Each number is 128 + 32 x the weight over the matrix's rms, rounded and kept within 0 to 255. Layers, rows and columns count from 0. Numbers have three digits each.

# down: layer 3 MLP down (transposed), 1792x448, rms 0.0415, rows 1367-1466, columns 384-447
# up: layer 3 MLP up, 1792x448, rms 0.0457, rows 1368-1467, columns 384-447
down1367:122146138154137113112135160152182072157152123126121130120144097143117079125177141128150117171051124096160116082119073131152108139121123078129161145105151135100132156150217142144117154128119098
up1368:072063094100136142096167107155120115122150109155098112122144078111153105068098116154103131134136142092094149165152086105163177099120105092086153155183096116111113122101137117128136165118122148
down1368:092097098109099071104112146144127152169096095131125103111099104079146158128112083156138140107148166087150143107120127099175172084118130148107061110123180187186134157096084129116136112144138112
up1369:139095182092171149152188121137113093143097103200131112107141088136131106061137137130115086066163113130083158145135092142104118104082094067097135111148123118164099119112150067147154142182085136
down1369:106131143020160255158123093125123140095079148133093126115115090137123112119133148170138157156142108168114134099147064145089114145115148095081143112135099128190189105139107117126128101137206169
up1370:140133161162154141134145144133112122114115144144131166099168128064126116141092155111123092073181120128153136191097163170129086133088090113067104144135166166107098119083164155136159132155137132
down1370:131128142133164183141147137172108151135109120141093113149113139101165135150110100145143150166096141106090105139241127127132105133092070154094187117132103076143171154170186104144116095149158148
up1371:126077094070095135112156136114086100113145170126091058124158126145140100183151155099163125185096128076104099114133153085113170121053067169136111100115134212079084200100185112118153078172140109
down1371:158174091159152141086177143118112144100132098073093127040102063091103148155166076158107090107069136132089124145078165100161096113148120128094117128150112101100112162139157144149104144090084144
up1372:145218097108164114108177129161123095142154175133101167076085147122181108139085119136106136144157184113082153112112077143115076134147026141124092085172160060107158138136156107161125157160118072
down1372:156116131130124033116119128087129099127166158070156133104129109081169103112092151062129122082116124154124135155143131136113099161158116124106136107139154136125091122154131087161140143155104094
up1373:154152128087127135135125109106154125126144157137100150090139105102151137121158112113173084082160122143079153144162160145059209102108122114081156141085113107128139136107131179112123146167087134
down1373:208107139134118224085123147122120141128152172084062177155163115107145093170079122140135138128137161094117103085133067120125134113106145130132122092235101160175100074138126091163136063082109116
up1374:086083124123166088173117134163098120150116158126137088177101146128093172162131112092149127170155133130154055092102126138120095151111133146120099122106118113126144100110125095114107132181124115
down1374:120085137108142083115078143123172126165141099104119168139154144150137143096143150180129131149150142116154089098097105111124116141158129147134133125168125116140134161143120087109108133176087157
up1375:158191126114107136141131127058102118098146098159168201103110113109093160103161139093148146120165080094103102182098163168070116065150133144142105142109138091157155110104163130140119046069112140
down1375:137098166125098060081079143162138116097122114084073149185088122132080095074181154105108128125125120136145064103121111101128134175126171126134158143118161089127138122124094109151097129068167203
up1376:156132154124042064119096117091121118132178138132057056115200115145163105128125122157141112077196131107136180089065174097123088112147131199129122097120131081119105142108134144155124160126054087
down1376:146140130147151066101156154167117118165112162184117089127109116125110187181132100131122105156147149109121089145089135152102159147137121120111156129142094165182103137115106185118103166163122082
up1377:083117085184127103116100167119110112193086142122126139138070133143104158114107205119106175196074132115174121103059158140171120157146089142111118111132162091058145083083125127135101174146102152
down1377:176099127137145073047148146095143129165177064112117124098138152151145095112105144085115214170109088079113134134108076162114129143162166125075086129129120124151095109134158119126196124163147194
up1378:140106145149129126201172126131110079061146167072116142092196116079158142174102205105144164146098125132089152092092122129122125101112070088099150094091171105095085112109131153181105102115112132
down1378:191110136161159091140154097111097149143144188177114130125117147158130147073138065131102136104086099078138089154126125134124178080107074097137124175160120109146182114159109119080118068118127139
up1379:126086108138108123123098067076132065146166139147110070145113142100074229149163109142226026123140157073145190128146182102173132114196120131164142153055125138110120169137116137126197211118082073
down1379:070123154174199077114145188114083099084115100157098172130124143130085133102189062110113128148081142118073140132149126133133121114147078108151167170138107131138103124128076138089154189117130050
up1380:143078103091208163156094119130049045122172049188110107075150170106110143130182183103158151136125150070153070107125150113112171105171117102131059084141169131152156156127149155150153095166111119
down1380:099140139120122120129146051101154171171076171176101119057059178102107105182119164147124104089168124096102189164187080116157133152184154142151186177099091119098093112219093161060138097042136157
up1381:106068056122107137068139124109137138145136095171152089110057159113104111092179153140128114163175152135182125136067164104115158170170135075187105062120160130137046143151133064113159121145129074
down1381:137140114121133091072080164090088140045120144154185156135089099077117091150109067124121145098157152124113171116120115090132164165083118145111120217099114127053154110105118154124150133164161131
up1382:117142099122118117128172169147115160135164099113099126126132137155110142138153142173119153112142101087113161153041130084165116112140142157133120079115166074087112148171107112126112104138134125
down1382:155128126155148054122121121145174101151123110160130128131138085107150109115175168174124118094152128137108105134163104099101112104161145172100144124085128121174183085160080153103146133111127103
up1383:142123136121151109133123123097091109116122094169142103111131113131125141111097159128173100188111141115136134155069169086106136106159127080195106113076119106182115185118136105107203182083094128
down1383:144106114154167112160184198120100145097160127125135098105153102179156149101213096118137042158192116083131159155087131221111138118124143131110153150151135155126099223114169203075147089141090121
up1384:112141128130081140067114094115120118095137143076085123086173144092133136106138137153112131142150111101053152136100164093142096201131123143108109122101159117155110108127146097157105147095088074
down1384:117111142163108040124094113153139089120147143165132115121129128060123149110100118058140091154199178118120146110085115105138113182133167129103124087092068181114129105141159156176175159105132113
up1385:132085141150157118129108122116130112084165169111097086139165084068145132144165190118115127139141152131134089071119130173157126184102146153091129094126138173113137137111124092120114166131104161
down1385:147146130116196119134196102089131170103118123145125187160090171170114111115117101138148124187108098146070104189150115149137106127156156101138173096166117150151164118103143145165163111141113133
up1386:116147177144110114120141161079119081129143112102155113087142170141148099158115151112120138143119093105095118120172162078145136135132080177111108193094109109079062129127089183162136195119155135
down1386:122101103129143080146087167140119121128099137193131113108126108121119127132142059080085095104188157111161109123155114149135106106078111094116115141103162103131073135100145092114094092128123144
up1387:167140085089101100127168154161125178188172099139141152094141157156134141115155095103154134145167188135123145096115088106127129150082157155144128085133089069107131141115179132164132139134109119
down1387:112113128068078059097160148139105134122158140130109131107117135118152156144108116147159081127170155101085134143100123154145130111136131145112156156100163119116140162137066130132142096114107130
up1388:144153116141128099139126110133160146140116101105127084188119095138071098094116126147099180115121090148119151165153110186125201150131189126115133112092157126098114140173111077112134154088163164
down1388:083159115103120079115133128119143146119165106134096125122135137070153110124096126101075091128069133107084121123143134146156111101148177132110142192133128120150144121120197173158118154112147105
up1389:169132072123147110162120128122117108176113107111094125176134167168130150161064154164147159155173116122060114133106142107065123113092097127115137130152114127177077157113137126147119199170179122
down1389:092131220143103121146097110152169015087138124093158081137185147116102152092160232108136165119184083169117136080085134119118106080121153100135166124141169132148112133087177140070126155094196073
up1390:189075170123171123144155087136149094186149094130091114097098091040100089096139100083126033088175141120051126148137105080148136127095096126124086128184133178125081168123135141097159103185124116
down1390:111129166079075096127106129062097131121146159129097151145146134177135167167093183082180149158123136101183165060091101087071182146113115062156077139145110142124123097128167107151070151047150104
up1391:082107085056140109106124153113097151140090115179121084112136085120134200069178164148118119121184061133114105119126202130051172131130142152136189194080199073156136111123128152157146078103125137
down1391:173119149140182151135149156159108094121090129125135111134069166114092143117139108115122157101150139168141144141151111154168096089172133141132112065096116060053107099139088175136143105107106064
up1392:070126159023115124106150124129079102140141145127174154148172156147143111118047094160111118151121093060128095151125098084063107106121102162177131190131113090051139095134107101058143102150103112
down1392:113104104132120087122144117141145118095141127200158168123113124158139142141122102082083091139137144070107131143131137156126148146140093141139166162169052125137150205129170171152147115090072110
up1393:139145175091078104206098108136098118110120133137119090107137117122086166083178161146182105185127088092036181175142141116139165160136158117102203135164131053115126047062125149170165151129072162
down1393:107130102114120137059131074128128162120177138107144142121107085177194109131161152116138114110114189135128132121174097140177123136147113121062092152175140140136087144138086120093149093099119093
up1394:162154172131187137208153144120162143193119077109147120056039142165147138110135140129109154116142125173168126135131205079148192155167098052187141121153146152128093110119137172146099124099077054
down1394:169138140090151160136077099047085168123096170126119113161113086122166108103145105162155221142124124096110102071122143089051146110160100158143183118148096193180166160185113148143079108114118101
up1395:115105131144107148178118093092074145101138177110169128126131154148156093062144130122127104177153129110067131091175117142154122132150111114087145108114131093128114122123120137155119116131140090
down1395:133095138116135040100135082128151154129126123158151124157114117143123153134118129137136128137127123144144091100106183102051153094097136173167138129147122159140171161138140100070094106145126120
up1396:053063136178121146205089109126123159121139139067120107087108113126175096163162113097155107128131082085099192132131173083129081125075132146135117120077128090122168164144145085164105085169108117
down1396:119119141115124225063145149139163122133087134110104157099141117095166130096090089141080094109116111106138087158162093155155110112104133142070164141097163135182136114162122084110134131141153158
up1397:104104101107117085097136072118097085132146143127172167135142203113082108119160148090080101144106199147146086153095111096083137133113097121176125092143143135131077166098128161082154117107115135
down1397:131139084185107098124144109116155105136135096101127168141140154163102151145107079121152139110091104093137144151138091140128185146141132100180163131130103118154119158127164144186093130182121144
up1398:117177145112205129122169096086130177101102177125128123127141135108060153091175156086121156077216070154148114115183127110144136131144086134130161154069136134069154150135149166141146104157130175
down1398:088084169112163136199182167148108060135159150126191111075067144143119116159113090120147126107109096104111146106076161086179112159096178126140086085108117118138181131160128079085027149145089129
up1399:114160127141112098161177084089134155154158101068133114100053158069140116170145201100151142161124110116155188160064123160181152151194146154169198090074109071084119087084102167151162111168117151
down1399:148142198072175107138093118162143130085082127137122095119159115178178132098100179103081131209140144106172139163119094075165113131131103127150109105174144113098102101081130080091140073134098151
up1400:115129117126131063182111147139157147115117152102111139161152166113127112162099106136114119121115167070129098153097071160111123083076106209115164179133160122106120147145141150137120125169180091
down1400:094132085093145102181138126077009127182117111133124064113122144136175087152136075091163090134121149131154162166138102135103114142135053062167108110168138068120057063099199135138068113098159076
up1401:125161095075155088183099125147099162136128158165060147133117145135218126057164143144119167136186152148165173170151126074108116119155110147190105115135088064156172149104139138177096083112081079
down1401:097084129128133131136133106101141146150137144122136057073143152065072158186111167101097076146149139137127086122148146115095148088115117190131054174082150106166059175152089126128149125163071159
up1402:124060127130126128191155109163163178120135163093133123109064163112152141129102126060092098158126133139170148124151114096177124136137094131087167135159124075113124120114136150130134120121086113
down1402:117066104143115072110141101103126120162097087155102154125157084118105107109133119102118133145112147118129174136147120147150137096142116104109101168143177122150159147121145105102109130166076131
up1403:157124142122161099116145121125087098159141101161147139129202123152138210148107140134064088130183131114162128181104071114069128094098106095106169179173189139093151131114087113136137123115122108
down1403:148111093130175156180129151083149107144143152170103185139099152131124127095140115093022122169146184153218146139114117183112121184161104142149182151101085164106180110115152138115159082128115115
up1404:151177082056109151092129101120146141117209123197170130142047165071178128165148152098167071102143100122127132174109125141132208134071153111192141106110184131069146125110143114147175050070128139
down1404:095134137086120148114056106122120119087157135155131136115087179150126077128160140129137166152124128086127139218147115148119179134159106152118101184113078091057105179109135102115133137113189178
up1405:132118081062128126106085121140150112116155064142157117080126197139135142094156141098201167146124146100185061158079083098136127159124119089194091092179150086115125088106139092087122187170077103
down1405:160086134044154083135112157102092155139112121122140141162113113105115109131102160122132143134119147153131138155113086137107085155128134125182122167170201142119112131136088122129125169210044120
up1406:141122169194136088097122120084135110165138091081132110102106177160090149152061150123133095112072105121112085124140085121142112129085117099141142120116120140113123155125129192162133142099138113
down1406:071122103140123063139081074100145150131157121136115130141188130139125117161146127102094093132156079143168139089158138031151109118067116148110127103113128162136140118120117127156124137219123152
up1407:105076087113061067095129114152170150105128163140060135161138131094126094126146179098123150186098095207102109176161167114080118177113098160113132175123146133131155141084139188194133171168138161
down1407:157113059105158117081096147095163108122104133162108121107123126075124131161104097161145153134159149147094143158146146145112125168093088151097161157165125105133134136132079131142113115109170132
up1408:048118158127182125157160131149108171148129149118158078106145139101117171146115110098105160124096186137130130191113099107125132102079070085098153124110136114130165132108148156179144100132088159
down1408:109112071103074106189115147093126139093105086082108139157148119164107120142125180157140131155204087122110141132103133120142089126095138121119126143131120089120148087076111172154176111127154140
up1409:094077152062169098100124128191143147148149109174138087104110121129149073116122103128102147105127103142107086126110120137128179145095082142122153153140114085116127130080174087135105115182089111
down1409:096126116069129138176139129182145118115136167147137161150123114139147106138162099158152147164143168139166101051141092100165133193121144130154134099128094095134192099156113137161092092115152114
up1410:089159126144140073069170142149119129155144117123152140154099173175088118157095122117094104120089103161072161162126107128162068115112120157154113112122147116082133158133135120148112119112089075
down1410:140109133156151121123178179171117088114103111152168068154102136103127074215124091107137144175033167145115138126159175146147144176180175150161122120189151135136153131171154091167134083156132140
up1411:117166082168130140165143134157150142095181142166145130152115151119109142121149096112173151107137081122101183184147162037147080109124090174095101124080091101129061113142134161115082123208160116
down1411:165108110197051067092147083125171101104139106114132141129092171164121116110144084142094108105128184062173160136138139136121076112142095143170146160110136174143128124172119137152092135155149092
up1412:138145158129185105090173114121102143105158163115086136113075091100143148138147182127129139094216125128135067106089168122124102117111101134090129111130147136127137149136135131126146137109137096
down1412:126121128131059123102176117115153172096134185140128137143101126124125124116120108095141129111078127071083107105133123097091089100122102131114098121143097126106099101146114086138109181116109180
up1413:138119154124136105155168073166070076169137137099111084091111108148172169053108083146157153116151163142107107141179188128090114085175141143190064140118122172167118062114118080116104094111112114
down1413:136165141148108082154105105177125152139102120146108102187118117129114046134090094079138161128074074146121135123171146111094144130149159194151032160009049219157169170128040179136100086100172195
up1414:143098171152170131129125131127097117172133125129203163112083203128145099085155124159114125112171122090112093148111158119106151155128164157138091131100117106113127052131151113104095130169129104
down1414:084097104187078042138159123142151129151112103132128087133176117113171180093119110088143097113128165111132133152164139111073094073118139147148132120148146163135122161124124108126139129094112171
up1415:128100086100130140088151134121153089147124119088144105111121097158123168171116112147105120133096121125114071104074136149063128106147149111088083136090120158090115148081147065154106098095148159
down1415:105098135161121107078118136120122157135126124098129150144112142148111113131164124120077090131098126146122139161145101112157127081122094138127118147123157104125207160111085141109156186144101093
up1416:121165084036149116157131161150120114133117150189096148094134152099146144082084089148179144173129163033144077164086124145128129131135148066116149123113111092144043166113227076181135111110121110
down1416:146149135098203096115117121130095111126157109099078179135137101092061100176081055136191117129049201073066033141103123103175136138114166118072148142096163138164114122099160120156125155069076161
up1417:178118121114090051128139119077098132104090134117100108155117139119127053171107124158160106149144160197158175106132132103143237157146094098113202105112139054071083118121135199154140132094061124
down1417:168134121094065150102083150143105017081177110028150100146119132185161137109115096161170114108086148116133154084126135093203107189144116160119097174095130159126145132116105156132116162073166119
up1418:102130138147099135153154157118137110174133104132074129089114147164169146116164109111141095164147118090090118130139085145090131102123109107126155160166092122114098126121100107122113134123108109
down1418:194135134112151118152119131160094119112144171119180108132123141171089131078138130156161138160080101065158158129115146095178134091108173065151135023149124181130114133108149150122186147161159087
up1419:081116177099145070169146098091044109089053151149105130140142081111122125094050154164128115172176135130082136156101163100117136117074106144110129169178135145096149191128144097103159173120148098
down1419:147109146093181111103145143126176097114149092094103176120143109071242159105137157183059117148130129157072127058150131134060123188165089106143183136157143143078122120098124124170074057082108135
up1420:117108105119156110123160021101106107121123119090126127114084108102113137137106138067140143132157096112144112151122137081133122106110129171128154219169109112075111167121152124130139136116119121
down1420:165130159185149135168105070119082144156157134112139140102161122100119086116128156109137185134108154131140111114154168120116096179134114060120155128127152143168133133135108197114051190078072113
up1421:070182122168149120130167133181128131132155141088129110121137105086143099132144117035097099143084146102101138151133064153157146135112191154177187138191218097117150152131079169129149000116099094
down1421:129100129056101016153134091063144098159081094185133088170132116144136128099115183150152124180108149101166125146139168110070123124104088112098123148135139113135127144129148099101101172128120166
up1422:158061178160178130110139133152113174177215163122131126108151195155110138076128130134137143113156108105097126083043150144141128163115130163074161153176112091100074113085147111153125186111149096
down1422:117107139146142153164075176154112044121041157144095131152107079125137165144153080208097091073126094107147163075118116137179117115149115141101129097116135158150164124123189080146076136120164154
up1423:119068098100197123167155114045029035150114065177206071052139158038182125177223218093244145218180074130107089129107154111058177114109087081170084156139161145131110107081187090111193082072057084
down1423:109085081098061048190117163055137146150191156144177130097135160110167180084078151083195160168131098124128173187197137113102112152111093104047077131173095166173133097179159073148122163102075145
up1424:097121117154102118118112130153145117194166095138115143168151200127152176132162163159150119131167124085128143122156094117138145157088113111109127194163078104147117118127110148145104135216109150
down1424:172135146114172135181128181122098132118100152127167133090098119184124163112130101127143183134124087085096118137050177158186147104098116136121183074096159124116148082107138136101148117079130158
up1425:113160116070101114115161106107131136211104078131136113117109075117187123146131109124125144157128163128074165130123117082072088192130115050110130160133177114129086081087172104169162129129151127
down1425:169135136106131164131164122145160095109100134090118183133134096124073119108112086084136130110176078123185104165124097135088148109070162149140126118154111145068138103165134125148096085123175106
up1426:161158128174141109171111139131071104099149135096107095178183134075138136110126142112124144221157145175126147045105139110108086097095087188108127187125144129149133136105126129135109128141133144
down1426:100158114086124215125095118158173094115120098085094102093157106151111126121123134080131129135063112148117155125133153166140134087099092103148127142107156183123082172139076083133099147116109156
up1427:103131089132114125171116143075100155174130137090086118096129128125154076018130165115129173135126102082048110155145150150105133171115063120077137094063112062110099140115162140186093164194137121
down1427:186116083121120104102110162171183193117149156116087200152079101165158176164142092186109157147124129110118111078148184140098111106089110131113123119143119128161143104206142107102133107139105116
up1428:090167108108095137154112116143077172158087128167146165125062122072145131151149113056151186108173116155103184145178131086056181177121119108122120217137170087105105117143104183099108106145133191
down1428:098108125169114076238129188124070133107138152110098156103142238090106127185111045106181223162090161142140111229092104200105136178156180129172160113162145073082164095074132101091121122076063198
up1429:160145116142105118180144154129158088140105174132051066128149098146125132176138120113115124149076134125112094142087127199112158142102115124123212140154165062089112198078123101133101101123076121
down1429:115106104085061079141077158163164133075112100170165104141107138192089125115093114142163097123136134111147178122207109100064132132166132170108069150072132145141151079126126152142070131064135142
up1430:109144146153111107165077109107148122170188151173173057104158150131167119087139141119140070139119103051123136191132162202100109152116161140147095166149126090099129136115163104117141108121120083
down1430:152136163067068084127164114105154037120082158121165152190139119134049091185106088191093179151113118149134132134093137137203076145142142106142200131134199156111145062115169134173144186083151120
up1431:153122133097145152155106123134094094152158177175170059115194078122233117093164067139161149101153084141142118130130143084105188133122152130082112169087102074125148188106093071106121085161111155
down1431:088107104119111194204114169149108179135125164149145090132135098099129199223071097150106110112123141165097118163146160097121128115185118159108121082146118125147121093096099162085179109110167139
up1432:103115108129118122138172132143125134084131100121134164113095128100163110094144164120159124155190121137123082157134104083127148167148153169123113107161144082062118113146131188136184086141117104
down1432:105107086183134210145117123147153037107143123154137096151112091148096198191121136104168129122134172100182147111106110118108126114105162070132179133132098157106169138118104122119128130133127122
up1433:158134129159098118144108109063101079130082141133168092119115113123203114091136130129177103127153128150163171126104193117140205135088131111129176127161149165083062123104132105109181136051128077
down1433:071127095095184086099113194174100162139161079098104148057082148139126073100080088161097164161158101137086140168127140111104178102147224127125082198045120102125106154131162127078101108067164099
up1434:135118134087155133185166144151078149143115139165126111102145172138144082135133109148127130131122106135138095091156167156112180143086098118134121158136105081140172131091121170167132086129096115
down1434:167128133114110068169152117129161096090164192148152114126117137115120147127099163116136127139128104125159085075123159109147123146099147131093153087082138123152197100105139130163175158137154146
up1435:084132122093121133114112073153118145119083091134077145090130128097151110109111119083113049149100123138127166211153130110155132142115150097126155110163195135089138151123106107114208127116076105
down1435:137134113190125031174112074112196140144105134092134200124135126094068107112130151154138160161110132143125128111131129153114127088132116128109167128139119097182145089065139154159106094175182143
up1436:149153130106156142111128138136114136179228122095140173087089191087087090086145116106096154126127112116107092167098099134117086099128115159161151103155176071139129113117167129150116123082091133
down1436:128133174157096093145153117131130140125125098157112165144150092109138160143164135190199166167171202098146120153117179100133114117096198092134122102113132128203133122163147182158127181127148135
up1437:145157180184152073140083145142137131128108138151085111133112114085135120124124155142129139074159137141037141100144171145165078150134121136085146090077159120116108112140195158175150117129120118
down1437:145089113195140037116099181166077183134143129150127118135135105075039139114109171050171074202095104081156163055147143139056200117132096125132110143176165110136124103106172107102130145147124137
up1438:099188124120220146145145136110083094137143045132064096145123111139151189080121114164187081079140140089051144127183139091139105127163079112155125178136099115129132169101144116169119094195099122
down1438:101180114134123088114150119110120104082092105140140126157186108128104137154119094055165143108143155152119177124148136145173100105130094146188112130134116085080130119113058118165045146111130121
up1439:163157108099185114109120133144140090124122165124159109054151141137169160132089148113185107105234076110143103075128136133123149102148151166160083170147163129092118082089152143085118125117094127
down1439:201064134116127169069190099072132126131160112135120137105052153137100131090149083171107145176149078091157096092131165171094182129130088109072049143113170075121107103095188129099147136149208090
up1440:148077187108130137103079120136072123094105127080129155119150113054132136095084183170104162134123119059100120082105158119142124098112106153082102125084160095115115093141155103147109153109104150
down1440:145098125125059099159126098178138068156051132142117119143143158157126139079122083107152169102091152082104084101134156099133172111152129145127181075102159175100098140130168120124149138109138087
up1441:133173186137124124114152113122121129104107156088127150102138098108140150171158103157132101114113085162080141139114109149126103082134107065141114138090151114146130162115134133177152177057170123
down1441:114120143055100021117107151158122114120174139149105111080118169139140094109168101081133131082087117116164110124142092136077165150151057143145132135117122139128126139133094140146162173084120167
up1442:190167142134097085134185098139105175117163185095117113117151133085110175125106178078112146155151147156144090111136150151157132196095098168102107098157192116072179152086146103089190132096115171
down1442:131127110117115083153127113185131116064133165203122087161141133102116140103056098132131146141117076094124142113081161133109109186117139143171113121141053124136123128144210060115049173102143137
up1443:134130174091122126185167110132122143160151106168158102095113171166122207125132105133180062163206125099090100144111146137137110128082196163140193158061088146137144148142145076088159088130139099
down1443:124205151103143023146135094177073128087093117185102052149182065161120159213066135215131159159162198104121092101169150086177180150121139104148067145101081136059145104088187125174100187095147150
up1444:137058180144169112068105141064085144184104126174106098100089170077111095119201166089078062126138096100102059172157114154074117105127136090176145106160135085099135169144115174183177105084125093
down1444:192094180126129141078126189078126144129114118133032115152099156124132143160123138120135084107153118180143094128156132131115090109205066088139164064143087102087072118132170137122108124100140167
up1445:094148126124119081088161049097102112116120050091132153087176088102142170114025208142138126172165158098062158144122161092107141115095131133107140162111170188115088178096119095123178143091149182
down1445:102126108088144086092098089139131080077109117067114134147120107094133120152148102120116200153117172139169087115173124122109119139110147146136117163076112108064070122133119119147101134118168140
up1446:134161128095156141150190151146085091132093122132113106100130152145185140063146143123184065130130083086089086121108170117146090117108089076153093112100164142180137125105199142076172061078062129
down1446:142148186103180255057165150186151103169176167108075105095055175163169157104102086090137132153115196161081081134098087086092165126176167115125134117124165095194179154114183113092095127136132122
up1447:132151175119142140184095136124101098164116133117116017169141089164095185159107142101117151132116102097125137090093124132130131085092156143147112129184141149067111112122154118133114146097132109
down1447:157085142143132094082131171120126110156109110099088086135093087166144128158159071163158124159126109112134114078144089123111130149128082149126130150078133097158155121138109128121125135134120105
up1448:130116124060140115165123133055117143105125143190143061171122204155132107139166116075184079149172100080145218112121128096161125161107131119213165098112156108127172105080111056116170110150126074
down1448:142132091162160045063105122125061145160172177080133115111109115080110080197167157117053165174130129178110133126173133144139125123104086191083163142139176105131152127126129165173104121088115128
up1449:087106094143116099169106113142127150136144117157155073169158109104110111100127149101077147119117167154166094113160071144132104127135108091139129135112121177097094168123108069136170109101123110
down1449:135111116157102084130135170142163141119084234150066163104131146147109149076165083145080157095127160131122138089147195178092137164184170109168181148119086098195083111090144129114150119102122072
up1450:084124110155085117106089137117164079103126044144124137127119092141114070103112130149133144098104132137121070181083131176190134151119097123132111066161159104064089131142146131107124139121121089
down1450:157149134105103072122182147146156143142127108107115092124119143199125138075083118172083112155089138099156109126117088169064134128092109117165148133146092087134142136090176111149118142114119108
up1451:164133147144127159122159153075094114148108111150137124102110141105079115107124121147185107086203084145127125106134172101099145122131094112187100088123131135118111070088147107143140099106123142
down1451:174076095080134061075140103080145137055165141091108161115169125111149127093122130113121113146093112114049124107139129148151133146114130153145127213121137139126137134104146139120133193178133206
up1452:096168099129082122184180102155134155123187131162133148128142119096171137108150073130134138152134126171122188133129126131125146125135123139115108150144064124105099120119114155104147030106110143
down1452:138079192138161080038096168148112129191094090141170101086097112111125122125150129138137106121150134085134154115131125139108185116101100140152099158125181100104101150131123117148154107109134117
up1453:055151122172091128147197029137118108143148083080118086137092157062180114073140137143131091115193113202149119129114098103161161122064081161195131138111076130100093104130108140094160044116148118
down1453:155113195148138196125157153151171052124118164109123108114117177174209147127134137128118091207156121101109079097167109085154123147092170140155106151130125136139169127174203076154183136107136165
up1454:147100156151151125150124112136144078162108161115155099135181143124114126135154142157167122167105200164182080111081130157097122153136121074190116075098133158193130126091177134094137143119138160
down1454:079106115184106088176135171132167170120138139146154181107106099107122120136149150134140117139061174170153130128118123137163104112171147094140119054144110154137171089116123130158096116115125144
up1455:102150136113159109110140129132099133127088144110121126160109132151116191176124131097105150168161116141187111069135139116079124133128142114126135107107191125109160187151126109145108214095119138
down1455:106093085170109085111122111067109177149141108127097140149155110118119120133120194160125116100119157154074133121110100166158108156112094125081148151137119175097068120120134115094100132099115199
up1456:161078153168120108096118095131099061211218078079144125142147171057117112115152172191111130159109114051082099159101137118130125153110174118144149080146186083156136108064139152124211131122130199
down1456:175079100100159174115108118125202109097058114063131186103169152130122100148144134191092193150107126109111161076132126158135119154123101139149153164116180118175122093164132058134039091112164100
up1457:125045171094128149152142101084082094155134132152151149180183113110062093060127140164109150126131174139131108150146151131099182136054084123122178111167169104187122191158146143167145136148083110
down1457:157100094155158114128090161126126169117125080081147123133162083159170121129164106165108124162140160144103121053142056158163099200198141142084115133135122165128133102154109181090066070177172125
up1458:062160073136068144180155136173135110102164109170125122080128088079152167126124157119181146095122085193144117130123122133145092158143086070152129138110100129118152139078131104099107126162055175
down1458:189190162141071082121189127124115095114112155144120152117147125092137149148117113090117095096163110164174160114121158098122113116138077144123147176044116120107098176170155106154179141095092137
up1459:144153142150146127160190063152123136170181117134186128166114201087086121134107130141106167167137152087107135090101143059112090143122136179117188162098077054118158112100122182136132130075161168
down1459:173124137166090091149175155146159120151100103128141149107093168098124124143185091122118128089167142103086093155122109097125139102150090139092118176158144162119081106193139109071177147145117131
up1460:125113147104138151163117076117079093240099140085166127131138137096112100086125118117105100095117123126114091162129127097135133150106099116103112134104158149135130127152150149126167160132152160
down1460:157085086103174056151160133118132082180136136133117131074179201133189154109102134114122118127172220105141122106154136149118150104114127103121072107092140137110104141132161102170109084174083168
up1461:080118095071122130102165110156132163154091142153117159084114137136087084054150137095165146115215103122147092203125149140112156107122106102194110157093209133160154125090152150105134150178097095
down1461:118123137181116110081064101164112156148154169102136116184160132154103091196133142154129099145113117146116112140110102213154108101113153106121119121094159055175121163136085168069119117151107149
up1462:106120208107085118131107091108121131101077086139045139190162127100121118122106130117134158088202062106114147156114154123121085089124145124119110152081167127128133156126134133178168157106119134
down1462:097151168065100098136185158080080172071123108202118130142216166169189175115093093112131078129129119132157180173108116162081160138146134153135122068075163089083093145125086105146135149098107168
up1463:147079102088077138131090151124106123114119109157130072153140153145165114114167138144107137120110093135149151103023170128104134221120140149112134129101175169159080149129208060118167111111150056
down1463:115118067127130205085119110165126129101158107074113104186142118210145132188083128120183139121085200168152125144115141104146132148182112124096189100109128152199217171127098121088107144117114139
up1464:094194133169204133187118133095159125078154157157132116143100172070166085162090128069125176116157133106168102117157119102127112109139141156141079145110128147157078124111179127161114166137150088
down1464:072099139100110057137076159141096108142136110176168133094112162129092065104140102108145121116147085103087152132157152127080134107143103121196198149201109205145138152113116155053153104161120145
up1465:150121102056058134131119122078115138102107110180105151157174165094139109074170078152186179092111044118120106098170181070163185087138132162135085130080116156163138136152162053114154119146159193
down1465:187095163133059074172136164095182066111092179117065184170063133119150097111094186128168037067108072136132133087131056035186097095098142106116091116149106128103114128195104134142122144053114108
up1466:144080111192095106122154045111114158089151180154141149111144150101090152123153138138136122132074145163145138135101141117133159133183136152121102151136072077161103155131124179091142155130157166
down1466:134130119185170108095134105160159110133129193107116183092096162130120128136118153149092158133110051124145147173130096153141155126133146164120204115160100160165130059135109127123110181141106106
up1467:120099241145139102126162071106139140111080105127142079097153157108150144131176095120103049111098085172110165134159153090131153111083147119119130092094123116137094142153154153108161109124152109